Part of a small language model's weights: width 384.
Each number is 500 + 50 x the weight over its row's rms, rounded and kept within 0 to 999. Layers, rows and columns count from 0. Numbers have three digits each. The size before them is the row's rms in percent of the matrix's.

# v: layer 5 attention value, 288x384, rms 0.131, rows 217-287, columns 256-319
# o: layer 5 attention output (transposed), 288x384, rms 0.132, rows 217-287, columns 256-319
# gate: layer 5 MLP gate, 1024x384, rms 0.129, rows 0-19, columns 256-319
# up: layer 5 MLP up, 1024x384, rms 0.14, rows 0-18, columns 256-319
# down: layer 5 MLP down (transposed), 1024x384, rms 0.0786, rows 0-18, columns 256-319
v217 093:473464444490477477487546536556479543519509555477504485493469474528449510564478421432471505381527535620469497508451547540374440479651532496547504563534622481444554587481603500479460483486532477
o217 089:602476454499510529547503566514484465507401512467508448543509477481514503459494480487499540634502461518500433568428467499418509491525556463496445388539546488459602581427532501526498402519383501
v218 099:584488543452514531496499523445524481527476458526471473458493388516376563544512505497510552459545521445440463424475403512547486577448377560552418529485465440474562442541405562470427486581413504
o218 096:517614614584549482499397566462480500480512409416391506496493433544481474519502575483479477536477412475435523504509473449558518477603427505542579520573511520442547565529469481499528518482519576
v219 088:535507536436581559543506551504495516561548530432475483540518394512563458482522489543547389429568531469596452413550474553489607480516540432457457432430530588532526491520537557458543536415607496
o219 091:555372379523546451439543540543571565500473486499506450473509468655496520490529465553428561526475547530575564530519452513529555541462599511509447438466532557561480458496548556413481514532565585
v220 091:428412566473499514517509518466552415502549513604523523503451491508579536422511452452514577502483513500533345531469470469509447496471551528497545487491520481569534541426421372535517425528530516
o220 092:504463488573537427527529509500474480553527511496502441550504491558563478580485506420544400491494539481578450509539487481505490454513576466497551463512539450514461388444521487493453464474558527
v221 085:515424524506518538496516514534479542438548537477525424440456449511556504437552522486559536539572506450583551424484455588398559590444535478480477461438494486430490459424489432561490561521504434
o221 088:544452580543369541420488488425524481469488469463529521485419566467495472479562506419483532527536438494466468458463511548590482448529453430498452431465468409463490483491449503430500410535572441
v222 092:553385560486520537472384562521457507443540570530455555426475484437450571580560506493570486469499428415412487496430485480467606538474482439573473524465498374477479568488505534479491511414445489
o222 092:536505563534519594529485567528440554476624487478432542459521594458562528504574556516520460533479462535471452517494458485512536493554375573504491389461492482432439495508513453480569442451546441
v223 084:437476504479522591474527452422467503457508571430571465512574512502409510508518423497595483511553604538493385535467502528522486534471653538612488486472445554552454549550576492505509527518447495
o223 083:464445511530504536542428548454535515450504506417522544544548473449592458458492392504443526554515469511557549473527528579498441488524766563530451470498510445610466424464383492479585515513529480
v224 091:420552466494482430425465540471482473528519535538525513469538532538525468517462491507466564538456397523431440490576373554428429453523490596585481557435541529511527541480399559460464464487486415
o224 095:490527596593476423488505492507506519513474518497506482564441542467442476520391467420511461598618490605421548452505400509471534439446471561547584558524531518572548489467454443490418405465417542
v225 090:578530482491475442472530520531434435512482488429523548523566499590456506521481460541422512444510523506557517496519523457578607607470515568552521544421394517518500418595498443513500563421471529
o225 093:526578550508491484476487451509519518484481456550608438520615490587442520518530511530436528402468532514429477528542551440486545455469530441526520463473484537473517528424473548470606564476460492
v226 092:562480533494535468527413593514465544464482503462500382476498454437406489553429473360428505494550444454457467515470524514474466493482561485486454505437572504556454554483505359385462532456533448
o226 092:614456496479462445532479490508507563532438503401516457460515546418521466441409518537507463551512503494489523538462405554548506483493536451460452470529532474570513563504511457490566496463483515
v227 092:529506524490576489455463576425555498471545562461491539506412453484553437449501493522497510424581498506514529492526507464527436512412509530478502630603522583430491536527479469490503508542529504
o227 093:495530652578528449504574497451417520496459504508484463560504446446586511540552475490434466475549525508565534374514505528569415522530440440466490466550561505508564576500454549528563560412590535
v228 090:511506517559547465574564432515581572448488464533456420443531510484378389510491524525445497499479480519531507534497486526442483607447522562503438520475585495598478551495411523592467576532432582
o228 091:489517421507571494489464482473465620535523415459508446497485543402513497514520521445471570490450435538474501456457512544513456592473606552541548529525479534618533497476446474479482543505551456
v229 089:572492475515498442506520503616561491509562428518448446514402487538445514518559454436506491491429529538475498537475491482497521474520531434512510478547467529566512554515502491482472485484469500
o229 088:510575456481508469469583526521528449461449471445521583553464502462536525474429477578495529549521529464484510534470448414538423490524504460613498563530490465511607521548503493445571478456443477
v230 088:408446540435557478532496500446506437536431513560558555466509514495508484438470533606482441490511421453480379424484447549446528548495580525517466434457556529486413469523446522493486498436492439
o230 087:484387482419385481479442516535454498508540492494561506465548491465532511463521506436496407476475493455509386461548472513464558504396526513486502527481547560477424459550514639438534512488439489
v231 099:573527470549455393490477507477526503481447440476605438560452462534490546557515619520492434469506576517461457436504513488491422459491454476403477520516540553483508445508519543580557574410502432
o231 100:528487419538392472545488508537591481420427539581473496529451498564519490495508525441457544569423479517494480479537504574460451449514469460484472530438443523432515554403546474561479591505516484
v232 091:513372509561516491490449421490491588505476504447470585582479484383462389474466506555456456505469504493577505495505431484476524552489553515581502558579582568591423541468501411525510554468472496
o232 090:477406495416477507546424446559494533465562544468579515542534612455524597525478419532463504446547463555457364516512475544614565525464527494510485486536523477393507392512493410501550560502489517
v233 087:485562564500485519467410405511482401528457607585517492528448511480529479561534511411446591488604487470636509425435456486565600450505501591519496419563528496524528485441478434479559451437509548
o233 092:459491514435439462510576407444495587468467465585357504459473526483523463571497449414483460445509444486498427454549491487511512449571496555527572556543533462528474502500575469404376510466432503
v234 081:473528449500414489505466487467515413499603491526521463453509534508496553559517448473578511492551537464519580498479503519509481647516515556528462512551513501478461505454425480401494539463394553
o234 084:404475632534527506529484434504512470575538423511469479531476577484416516504453563461501541535568490437435504560485502595555505508451545538579607583459456513521490462540577581569427582539519552
v235 090:548492515530595483428478550532480503484533520517488511501554511506469496433510475381561539487423500447516466508556374507440515477453473451496505467478507487487479497496576477457419519456438633
o235 094:547546477408480562377495492485558490429492534557572481556539472377527492478538528524505481420547556531493550457487462518529520494460391534568596498458455381586491487437480466426509557519416521
v236 094:498525447351450511457492461572574508518539560502437547527418559510546517530535489577498590418434483480504514466492539498578483505513535545481422515388463528550482419486506558439581451511500478
o236 094:527553434519551435513422449461562344508550579414445581503501471670485568495529481555452499467502431489525492469505560487551510485460441566467587548514458480564476509368499484518499568536524459
v237 092:550475529430567488531501566492565436476462484533506570521492450479457542483575483436491457544521456409486605517520453503535584495471464497532492602549487412430506466525465551572431564459548524
o237 091:480523514484529486430538510514473487530540515608557501559483514475445512567577565468484476575475469477544482515457401562418427378547453503531540511478393522488475475455464506593437554459532498
v238 098:579446498402447459556450519432514510502526483493499457462555626565466470490533430609530408521474557501525466386527499442550545583438548504537488489442544440499491552439463543543586533536567534
o238 098:544444476440467448431479441487560475506501487429525417466487560557440462473513502448468563518528509495497496490521559522560578479465423437549487528483514594445447468453432503477543421472467495
v239 089:435492506470409428527479535476471459439528604510437580515501444464626433437597520372460426416552449552475534403502442542536531490438599549507425393542423509492527446519430450482643471517502480
o239 090:474489548405494479446546444450478377549563565536516510501505548567484467481618616402414391482523487468485486448566490486439541500395548528512550528504586444396440484472573467490469515460449475
v240 101:418498525497472538491584524488538526484485458491492548475530536455553453576515543583403460467521554545581452462463494449579474540512625489527463426558494575460573502469527493507466527529573443
o240 096:426522498478470541514579481577479515483569549371483595543495478532475502551550472471432448449569520474493553485513558557494440520459725452492489503531461566437458535470498504501494479501534499
v241 089:523564514551616572529495460460457440474554483429507489510529571437530563387563397524512560438489501511482439503521488511470398452492560480522512482583481474490517417514421434600507448492567520
o241 094:395444564637541418529477430465484558515491492394518595547513528495510540445481557510519543529441439522475570502466536495502477452570413516463488463545491584442563421516522473474514597524450542
v242 092:552375475484469513445545449500486464510479583442453538542490508477560478507382526372570503495495458529474474450393494481541539442437433436421412430570526518454455546524536440490490431475471409
o242 094:543439582543446592502547536474477452498454464490479433545619447601552527587398502495525456522456484487450453470587506358411436492554341491466521469465468442396470531516529452505545364428542427
v243 085:481484465509502545608444440469424505530528535441431403613514524504472425495530485498457590474528562494488573534500433387465571431517552639485487550571538539578511478509451551492491471564632541
o243 088:489365496536478518496511466485474463495487455387533454488439516455537417448561408419521501543439470375547572553506539517510452519498447533508540477556504447503455492494533550442503531557656552
v244 093:427507533509448475500443514538349478474445561495423469482584553524506539597456414641465433488495587475375438475591500473542448449500503434448461465443622530463500455434477412472481514468527485
o244 094:552459480475518485515491524488476552493381512439530479514601525422503491512504502509463552543557533527481581451587436638619513566505467511501489449487540474420559542486501521432467563517496483
v245 092:453526460569501433436466563528518468522466551470435541604566560518542477524407477558488482505528569455454540565554481509465554576469500554550559509514368519410508435464538541564472443435540517
o245 094:534510510488518566457517524558481458497533497540512483569487546555517528500516543566482488495525562585492561433484582509413487556461604535472580519492461541384521454549475607563484469559459530
v246 093:537472538492512478561497587553517516484552506440560503528434444482400589466493467499546575457472494513452528495522469505504532479507483581547459443506402478472560426505578455488404449529525533
o246 099:469502518499429455507432499462428533519579478506515523533565458508517499433477529569570568500513465466556527469499484409555524439617563481452575440495423469319468563525470534419485441437523592
v247 091:540531487557563498405402540517510462541543586546509441430494481590442513519542530509477469546500446497433571426413527497427508467540431593533523454463478578451502455493541484543552564578514506
o247 089:496580482563609465402469493539450477459526492546481444542441440455517429554624508467500472555636454410441611410426504515497533446442475504506486481467495553495550455504501524508447538483532400
v248 093:473447525426451577571545613540487468430516423534585492483436566504418370469587446527478379452480476458523508470389399584500552484509419573501466510581507506492515438530480484439476513507528390
o248 095:519547571487570538486587535443495539457537498460476505470419490461521489498550550542487415477472480453503575508486516485452500494585515549545432481443456540541533428533461502517444480424492476
v249 101:481544493578466485392463470448470676566462553604401441412511455474604529528581459459439534499536538438455551496471444520465462510489558466478589523436595570527464476489574475537465519456499552
o249 104:546564462450472548439595461552476524445481465620466455439523451417498496436436517480406487477484594469481539570448443429501567577532546535485522569540505514411485559528565468569511499587530482
v250 092:534506546383443515576511408425542533483512587456565553428518593496407468454573459557474495515555468602454527573474481593419490501410535523576501615451507538437476475476496546534442522482498439
o250 096:482472536453477489496421428410590461511528420497568474451423460439377492505571491499508620577451476486498498464421501574494572468412552617522508509464575513397459436510462449424525632464505508
v251 094:583568513481545620555573545513525432559424489438489478487381512507529512479493501496492510518529537511487484524444486488543556539557600525474421506621470478502626537534556527568520496485583415
o251 093:435535564521433566594512501474499507469510605444371518451497494404448543474479500583565346517540442511498437419455463486462500501534499458454464543464533512449628549463469464486541454497496507
v252 094:437490474468489462475419549493537510586400476564499549483464453499546551517497500553430501514465504470511562418495506519516500531493553479551516509455458524521543552510511480475574555392470504
o252 096:551513377585529471490509508561444535535450538498511519459486523516497511463492514545403417463586506455428522542449516442496564403521584474547526483448483514539551613546456515469539536494474530
v253 088:474505478410634500550566571485581472542492480470614540455518552456460515459482572517536551482491468553434479510525534486530571568451433553469547479531520569517451444455587484480439522535433499
o253 091:427549410457459584546551478523497544496573576479499572532476508438497493520529557515456558477521500493591504460406530461482485472460323523596498489502468661492495483478432511402546420468488556
v254 084:580586505522572466400504471624578564478464503486443490532427545505485515400529437422453424437443448484363495453467485542340504522529440497462530543452492507421504457498560550527552564414477480
o254 084:549452517480542604475493519494534526447494454468473548406507585468471435494461469583414446426540507514393532471478507497393454480504434527539446577550486471459586512569421519473464550517436436
v255 087:479484499502451509481567615470529481475529439504496501562536536468592519475480645468477534445518461439476608451491470499548560548513474405437432556431426508508365518531400515585442508578392485
o255 092:470501549490535492439503555434541530509496490677564511540442547505552397456486546574434469497511468499534505587560465474522582473516452454437518536438532419471396527495492525530536475487557463
v256 093:426441521423530468563413425488588489515375532540542517484527487553487503461520545578510514494464483405494478550506523514436580515554459444525505507560605531466541424543553514528488467513446569
o256 095:454417380510548531438547499532423552455563594418544540525552525544542452524461422594567433420529518503488418505456549523509555592466496469474464447494500553495428425527502501476455473573538583
v257 087:573456552587439581461426459513565507480573564437471549478468464520453427471531514404531505401543496449426477567552467535453552526460383427460541487509532474399521551466511473542470551453539501
o257 087:484450543531409561418466565445530511468511454511434541551566485441566519444506574395486506512406492552486520498580462439590512557438452508486512457507481475548532561499478501459538510487506355
v258 097:513546456455515475496535510558520587605482467480450462474543482466495572528503587552505502513359516492580531607420480465598535469521456498444549433499525529530502463490559588549449470549404460
o258 096:470423372477535494469486555473378447494457535425445420466455502478459470548461495520547495510482472536493423513479468440482457528611471526539580486518429518502532514531557545501538508530540518
v259 093:433453546518532540481413478536569467577541493541469504428524483503521465562535534520558519442391474424556593481513467488462549474531472557492442551589478463481461516402378526533447523552494573
o259 098:505442476507591411577437410570547488538590458481459464470532435448505468548541516435451452423466484523506501444602481487503445446412524486545432519527545549429429544424531600492510459392549495
v260 087:463577452518548500480493478481471608513513500500425429517561480472516473555503537579609410451547511487607582451505600562503498502441554531595505524487445507576527555605550566463477561542456501
o260 088:453470354423509527526409511533523565503452478448443528491472567507552442554467464503534525456496429541601522460452539508578534467576339489546498527479567531479438517540478462481462511511377549
v261 090:488501452575510552526481568473459490465519462429519516521478528515486551492447431441504505503486446503483464537440487562491518527537475456503568448437522444448532465553438499484487485465417471
o261 097:439464470575515473428467500472524508518497449535466553424440452551551482502459541488489502490473408507392439467632439576488459501470557480499559450540441471499513456518490525459467541316530375
v262 089:531443521523508534469551521526438558442542443523416574481523491622561545489502558458476526525463458511504514507563517564506460430467566531534535542485535443548513479434554491525337481447509493
o262 092:494457444498487502443555510560481507529550521594454511520495480537480646594531552502528500546503478498437560532500509522435532432446558432564598537483525441361525503608581512534530529385515506
v263 087:507574476491473529466597482496425485543502538448472567498513502491548519459616437544491448533452441575508556504475560510521447580503537533536565488450503507548478431484448502496464548455433502
o263 089:511601468530589519492562595510596457423545572466446562500527517496486469481501477519437466556505456509470555591458593525496449515440417511433487407505529498606473484505517431565535520569421357
v264 089:566423455427550486517525515573512511506490424524498434402566480497487529410444537439555589483511527453496549514441472541425403538491482504479439515621497448483508447545469481517433547495470554
o264 089:481473434476520526409571499503405464556459536437536500502524535531448513481539556502486566580470526445478477491438444487555446459556476472507480538519513470525551576548436409578494551620339518
v265 092:451489560537528485417405421405407455532555549478613504411482525482506460610548481476552454491513558481462494539518476563376434498468526487545434539511616456514521462464386558485474549435530459
o265 092:512565492521553402454530443466432520472438463511478464484552466454489528474442557488510432522524498500429482477576474582441543490513472462512439453522542488571526509446485589432495592576543508
v266 098:497524615438474426499532476485478565462439590545571465512483522593517512539445502469467473525576462485520527455528455606500537466458464571476560562460512494459343433406502560522554579514555564
o266 097:506475406434400511523474538498538534483551505581506436477545532485486428418489511485561595471503504417519485471458470533483582427487604492513507528529507508480453535428477551397493524543577585
v267 090:510487356531564445469505500435426397573518459553519446457419499456502479522521491477509399503575513530467611558530568561515507494444353545536455561436469524433452593476564509526438547480516527
o267 091:488409436459470534511539510409498501454559520609479537558486489485509517530524557365555506535511532450465515509474621492468524437472485482532523505459525572468411489537513490487468474440472582
v268 094:497511451472522466488626613539499456498466541497546500554490481519477528492471483464508451535434437501563486648474483557461500636514586466516469480413529534432530552546477571560500466533497490
o268 098:489489587555466547439467590537461452574517539584463565488449437540534525401536417412570591510531565525504373517498503538424488537477622480570507591466495470534518456615399532583469534524464547
v269 091:482480552515478459532520471511524421523545395452473429511504469582539534460463478498543428544468626533510556530460496478545541520565486465550503569477469500579415487472482512492485427481534533
o269 093:523466474543491490529427450591539467541577475542554456450480515624478414573565460503491431456413608467508438570584433507548521520447474424559472480500486467467495505481473543544551532566462476
v270 093:466544562452483535475483470449451488485409383559413443552514529470559506551444461534423477516554568452515459566501469449622535571486609551514455536431461537534523472445421531570472451484520558
o270 090:424465508518457584480483499515488495423481574578459407514575512538497508503476527493490426492495476414458469526558549489447558560558676498434483549466532527513542575446585512568547445445471571
v271 093:507533511527436601520567494478479483447494515513397555457511541488469555469498480606507480513423417507458475475441559455562578426491579442576559480473493504478418473485466568576464491504523400
o271 097:473450560509531507428500483516534612508531443508413503500528501532503475474438559565582489505517440493502473436443498477598515480476605483464423488526523508443505445397486448515527605511572434
v272 092:543452507612426491423445483475555464483507499499480462401417594489439498562528474576474480432448518532539464514396567489548513501539535421463511476416533512460504502436455483471558520493470496
o272 095:475524483525579477545394440634574576544535529464564439491488468448519499530470469468458501474542594493451491557496498557524538554480471553437510497541437620478562543480539548463560499473529465
v273 090:489448505553567499451544461453434550554553444458521344474473453512506585466465519523545628468462442473514501572588553460515470657487414503518498432469480451532479479468485484533541514589521553
o273 092:508568489572503509499479537509570470502549541494539502422443446581374470507441513466554519425475462459564480559496485468465558530449347453506513475512474507449478581613565500535453517498525546
v274 093:447535564447488432523573556537442506377485458517505500554459460531410535558531456602462492543527512506520504510547414454579543571502555436487548571487504472490576515480547499500462534414582504
o274 092:515454494484481502497480483474532532444470473494460495479538470500444553506512544529578545503474537490465608445487418510598565542562402464491454512440452515540476479669603505444581530528449406
v275 087:474474526470557399551538455494540538481380434412517501446491415421526539477510470533417566486559528476550536526507555527571515560527511436479561493572498529589484548451535547505520472439548617
o275 089:532511430439512498556515514630543528536521482427470541449502499518548485516426560538538599546473499498389533569512414445365425480504573557490500600531484507519482494543559564548488532519464565
v276 089:488509527452459559449543529524612555436529466501452509474481537456382473557525476543480472438413528389605446453439514469592558447479650583490527503503494497550530538548459512433493526427418518
o276 091:572490521443423591488401440525507537472539548510432488475419439505420453531581499589525500418433522462533529460457452484570528479577688423459437567516497488445438589492507482429516478447463531
v277 089:525514523526494555681514545536483453547455538521543493566544560467500538567499545571455514529518451421535469572515539354554463430559502595572544456398401507421542479438550507494512530543444585
o277 092:555543616461483490532455522519471403525514492532475485572549540484515543502438584600510464488462596518533510513540541450578507520441647589576463521484478581406499514459502495517506354563481519
v278 091:493479488542578522436466549474523487505548552444553502572537443482521520447466492501513539395558541459518560527626561573490612557437383479607480544535555492534412492522524488527565470558522540
o278 093:465569530466564547548475596498421517528552459508464503490531501505567563404574420477458494482438521546472616569556491562415537506411403485536517494494516478576542435476487503523504463468507552
v279 092:481456543503506500380482513501550541542543456471517445474501454389505480482599510511480488440507431537525478506459487534558479442491471482467396472557456507526460495457450474469403464537529582
o279 093:594411546476470510494471507577442548481551449578524450537542487387422499544598549553517498539513524482404512533499459481436452510543459617564522557537581555618479565568456582518515463467466507
v280 086:524517474480516534535478468532537536481573569442419486539503579497413494480475587474477513472493519577469461498419566419500432483504558464460441453561520478513493573477535431563521436533394580
o280 090:512465448512515502531456530509479519511591448460482480566470516474557552445453478624350478463512484535483407506500659477446394539447584550513429451540479437476508579473508517561565397434485533
v281 092:536523552508448546473457436611545513477579516506562503532565548523526503458499505563383430525508444481534464559497524547547535467462474481543499547535529516506441561525521545443498579433576452
o281 091:608466456449525449549576509529545526452544527462441503490526496512514416487465554437402392536536526517499518529499489468383455466404613425581458460493457701476488567477510455590498407482478521
v282 088:526512526593406462559370437500602500531520501511489430465383498475470530505412564508582416549538479477522538524485535563576506508528535544491561526524590516562511464478588585401441478458422556
o282 091:492543420600515504619473474524557483548506507449446432511473524513407545571512528463504494506469526462490504523486559537587559601585463419500570519534501450486374491522565552491530524540550466
v283 096:372539521451437551527441534513477464562512520499612515490484539451563499438518461570489562504578538510504457538484518498522473519471514580484495610484452501442562551578540467521474481515562541
o283 099:512418537471620474378603533450510521492491532508541550465472413569410520464471517499582555562563498467429522498518507467514507543515479480550435536490431522545573454459498590350383622527428541
v284 093:603557556503482589408524490543430527553533482448515474454512574467442531470448483508578572541512509486585353494562488579476501525441529494482480440546507541470519529513529429570571508492465499
o284 093:533547496553440496525414517513581535543462480425449432513522431457514512588462443520576536559431511482543458521539448517511511525488403469474558505435488518504522569544485418540450497449483463
v285 091:501541542578577468525465393508372527445422443571496511593481528407619485500440509467521524502414631445592471525491375540541502438443600467537557534503590544387537537496516513524522523438551440
o285 094:506510562483524496576538510449429594497500481456516486501551461524630459516473511404519515549509549539553478493511474490527515488524544445519540535544474545437513459487556508511507457512528463
v286 096:514473542478516508393455494530418566540505549516561453500453497492465509498428461406445417412497565480435433452499510554375591454476571499451482527537527498454550469506538452486433538457492427
o286 094:532451416496489523486552583457426560554495509466492502576480494512509567485406486488440475551529523411482462454415495481535476454429496396560433449522480509495566543489527487487514547437435441
v287 089:501471479555431597492490561556560479442551478511517522526498462470533455514534440472511567494514513519453504573546431500494477496485465550476437549497485594591426434511562494533547521518504498
o287 090:521458544497489416484446444519475481540537546538583446553544467464554534480566514520489467512466524408458505460557459492539575517485561559501463551519485492530483461472504464493612481420522503
gate0 093:409550573579469451524478470528461552417524477429460539464473579546427489518434444488579461394512509461599524495552539530613533477572498461489462435496410407531488449519438560462458493500471540
up0 096:448523553503511430456579480500515509392438452471459533490451554514352615549483492536487479493468474497554528529529446537471493477486506492504460508476466447507379511491502543490474538532476496
down0 096:479443424460463478547459548409555410492455526519488425544481532494481501482405527385480524497425472476534557614557456527464519415464477422559471504518450460564460434489538498500483451479528530
gate1 101:481463522456543561513470497430432474635489491498522458413570484499573489487416517423576493473497453534445496489439407539536460618491545578475594612637429423527427551494522558498518502503490510
up1 103:498439468472507503445511547489513495423542587511562439491518580469471502563497486490454540581507509398573536398490500408529492504575511501534506565476448450539519487495493456541527515466419461
down1 099:533459548524514523470481552495511517556461493436594499483527546460473604554492507515483413506513451483536479447453446504432437550472562552389380485551432532528480456456459449559465561539444532
gate2 098:470560512519569495433539555446470606584580488509413505508529435491429476516517540455498537490557503423412435488447480434476481502418508570538459501483523371484524494596490452507473463553527453
up2 096:500447515596461426464457406422555562613472493503482411527512499485407399474609488439493496418539539429511499529560579623458474516528469510508555433478489545449573564529527531532475535499481442
down2 099:534486430461435602569524546473468465438582509409473448425494480487564528420588564451534553459543427524502446434435560427474464496493435500536542510464544439460501446560521510473500499468431576
gate3 104:491440490517511579462526445505500527534522434469529511502538442550514517498556505530515524508483541492391505473444442460497449483511480532550514467462485466542539552495507499447436560601441453
up3 112:473509549535525589464447513461425513540445489566468592512542563537474419515548430606460519448469564476461424545578612546534530504561463569449508487481552477516442488470470492428536516538436577
down3 110:480494536515532524492569521476493567473454491533476482481568636514492498382593541427442514540442496511519535575424568512547590378425464563472596498483570494491485509516402469558522449504464456
gate4 103:507571445512574502587573458434479499487509540508517400487441488488494514477556439534584500587556450468603502514539511474458517488558486472425581456491512437545512489531468423472523455516483436
up4 103:421477532466473470522494418500467580591564532500456493432515503564492450576494490519499510429452402505509502446475580484510416513515598533641473481452579485517554575570543494480510502473549497
down4 103:503455460563512475454513544472531522459344474438422439473603517473527512418533485540527405569491548459393549574471487502462530546500484469399445470476458482493431450479412553555493499519505495
gate5 100:504576565490565556428597468559389486540536543528472451509468484530425520505471482509474506557440461463481541553504486500521486554530403477485428497484528471504480514485472416506526548569496454
up5 112:449492496551452544524430578482533460467462456553462413627508504472489577508499439482528521469497485563513530545430502537532514483555606545467605577591580398552505470517553487569510455490453460
down5 112:467511542479507556515472489542509526429549519488593501425438473556489504570538498508509511485548498501521528532424491451480498526540643415545483425561503383457540450452458550512525443557471489
gate6 108:495619474528492498478557490470438482541494544479471502505417475573475515492545478549441526542568503561447530615556440462605459518485534445490538546466508457552498576426484438531501484598582459
up6 103:564560510562456435518560417549477405474452512412417582551511500514503552444502570540517520490557443476450556532552402431603538502491590491490550474503470493478531464491393469504521490504526412
down6 107:463477534517524398466572422505572502522558481465481494521485457573506438412542453461491515533522606577427520533412529446558453578466550576508393548471469477506481466522468511485495511528535466
gate7 095:363526541458486428403445474473625502471549572546569461519412504488462512531560526573490573466443534521506410497459502517446471402442561567389537537534488488519487528446423533497565531486511526
up7 087:603558448518470538526455602581478565477480451423555549462442499536486519508559480403494403526574549545477402503483441558503564497525504497458464435522445429390531528497474454490504543461539499
down7 098:418446608557574425466507501494527421564516553602531457535463498558549529495446515570495600415403414452510477443487512467417490459511444445534514535520520506612463489512460575559416480504492505
gate8 102:480587503548529495502514451513520446490392431443483478507561489470542462496613492532520484509514552516464510520574493534502447516466450432637561456516466490537450510535505512445512514484427507
up8 101:395357509564469454538576327475492503421576506529505500558431422526486520512521418560454567374511490473550472464503513508425588503539553508423438515479502596539521577435595429465485508473532451
down8 103:549521489493484547510451569525478488521493482499646590528463530456578501511480477434532551488427444570475490536443506546507555478515506499390535541537471479395467529515518576508407522554568473
gate9 094:543443479433511523504534513559486488534528542474474512526484526511535538561498499476511576479564473475527521513555477568446549522501429412535432519527515509536467465426518367538528531524505569
up9 101:431367481509492587514486534491444414394443508548480537544558482501505522507591432524529536553491550464506578529435507487521464483429549520554500501458554519468531513577449463482506525466499484
down9 093:530509497384635531475506463559352563475490522540474416528481434468439478429517483535494472450483537532466443561547559536485437501599589515485547472426514469420501492466464558551489479481469488
gate10 100:499466521541456536565580511478484510554513514544535522474411458611511477357539561602433507533467560554398442505598572496373500501531488560499510511573485532477427551591539511524527458503554480
up10 101:411438495405462572521483476533445490557494654538571473501551490499499517343558521442458527492439448383519546555558369402571472454507462462605499465464594425495536590560491493582510543591535492
down10 102:418597471538428474585543459516539513460438463468488562462407519585540504510485421503486416550460614516485472429505464531442448531516367523524482376513518534484455513568488517472489530473470434
gate11 089:552447471488524557560533508510438505455562567497492568501452502479572495543537479427503592479453496471479583509498487605460473379487527522486492504481481519450466541471568462523507434568473582
up11 092:468374498568470377522547547527546471578498506564504498465483485437457406529433539492451479431450518403517461531479493508464535525432487491482520509477507541475501476540512528536443521413494554
down11 090:518475417486486449522532519525499497437485473535539411437513481538443519497440410497441531483426565532591417486451472490511542478581556472572487506490505558507542483434400463597458475575553440
gate12 070:552492598471412508426496496450486513492494495589400549483531349451528491476531539443541488558466485455524517480452522483493473451507525498505473506487525494426590548464448453521526502501527394
up12 082:496412527493559450517450427530490484517542567411491538490471524518496464499445478454477546444523516504542621467530501522551527590341481470594537481512536502536496482458495519499578554525435584
down12 092:514397647436472525474534570462437467495548502585525521512515513437520472407452517475513466536527582517437550518482546504413467485418565538604514465458499529507546544494476573503527448465500502
gate13 102:478520498535482509408477519514493511492417420447535527571489506556491495523576454542529512659484505558544493531450504470484385515561440595469448520524556551514524556483499500517487579521531474
up13 101:602451375556519533497498499540441520493460502467507493462485493487460430456462525506535506523553576538496490508416508440519464462488422519472488516484459588466448437555540484467491497610530512
down13 102:496488474485505392483383609591568547533490524446514604412489522464535469522435507525452446510545552613562497515481460480554469472441460502494575478473538566470470502517499485459574488502407501
gate14 108:508500566397449386436556484445453504519498468544550478521483451457419595447571448449572493492540573481502462521530645431441430484549435446453496500411495422588500552627542484553429550542486464
up14 104:503518517562429583361487507468493588567470560526454539391465451557484539583512521441483478487493432496460509640454493489463480334494455482516523493527490493512560488453557479418493483521521474
down14 104:487515506507559475432472447428539484489464413476527511471586495513511404412447548519464352637536475599420473365625436428603601453533454468594529434441541577553389482522482513458557569410533532
gate15 098:545571561453555534478487517509568454544418537533494448543484549552552473393378550544540529444503501508531413470510538575554497478490458538390495555638458568495483490438521455535512517355527515
up15 095:601540418552505497526529513492494431597538397544483508451457469603493478493512511474444554482517470466463522561589456450498544453431406562525478469438487487466452468356537573554498423477431511
down15 101:557498510423493491549559453489428584421507489462424539494522402475564462431573540525489571500495446528540463416447448521501514576437518501438492490457520418510545576513467508499492446407502400
gate16 106:564532538509553587460543460588466525488572495511468472525437475475506430457442453571486501559583495530470490508489462585573446472477549571454499536534433484486414617520410586583467466437518544
up16 103:471562469546477535502506479455504482525497369486492472461584599550546513529586592452489520441555437464480471464490567477459503434451487450472610463513439503501465457486411520534432474443525524
down16 105:560506531510463477496589468441460521553459475531550444458504561561615501497461499516501563529463406547491517441463446539545547522502514562499485498533560595519519455453527444477533524517493556
gate17 101:471431546544523556575501546545555598508477569572483532498511419557483514401508411501442422548482478494470519552550472558504467498546570470540514509493449458551500582541551493458455458425534513
up17 099:519444555495495495564489505572551540526537518571487567468372486419383619487512483439538408401530537501506498467497491517494488493499445486504453575500485460506528535463480482525527516517522476
down17 099:479563478436525548396510551448491530446547417466541487486519588450481460463430510484561555472408458570468527420475498485486555454530453437494540494508463538439515431498518516536482496485543519
gate18 098:547370501500559589483456547590490453447551503567464407561528493453526576490430480418408523559547427482497396504479530415539441459580504449531495456492545528489459556555449477567613589459529533
up18 102:374483623541483556553471572465528497493547406503513443560511437449538496564522414440450577560448509414521547525462432438589520487611454506479485507518423654494462531473440470519438514525510460
down18 102:447532516437475509508594436518521492557474484539523695410575476497482525473454479576520447511476481491531515526456460427512404451464459434499540580447506536523544458474464488402499475489507465
gate19 095:444489443584602495396455558444516541499449604425614517451449518475561577431532533440478456512501473549422354504515495544610458461434568473545464579524525390463491573463437459437492548498458421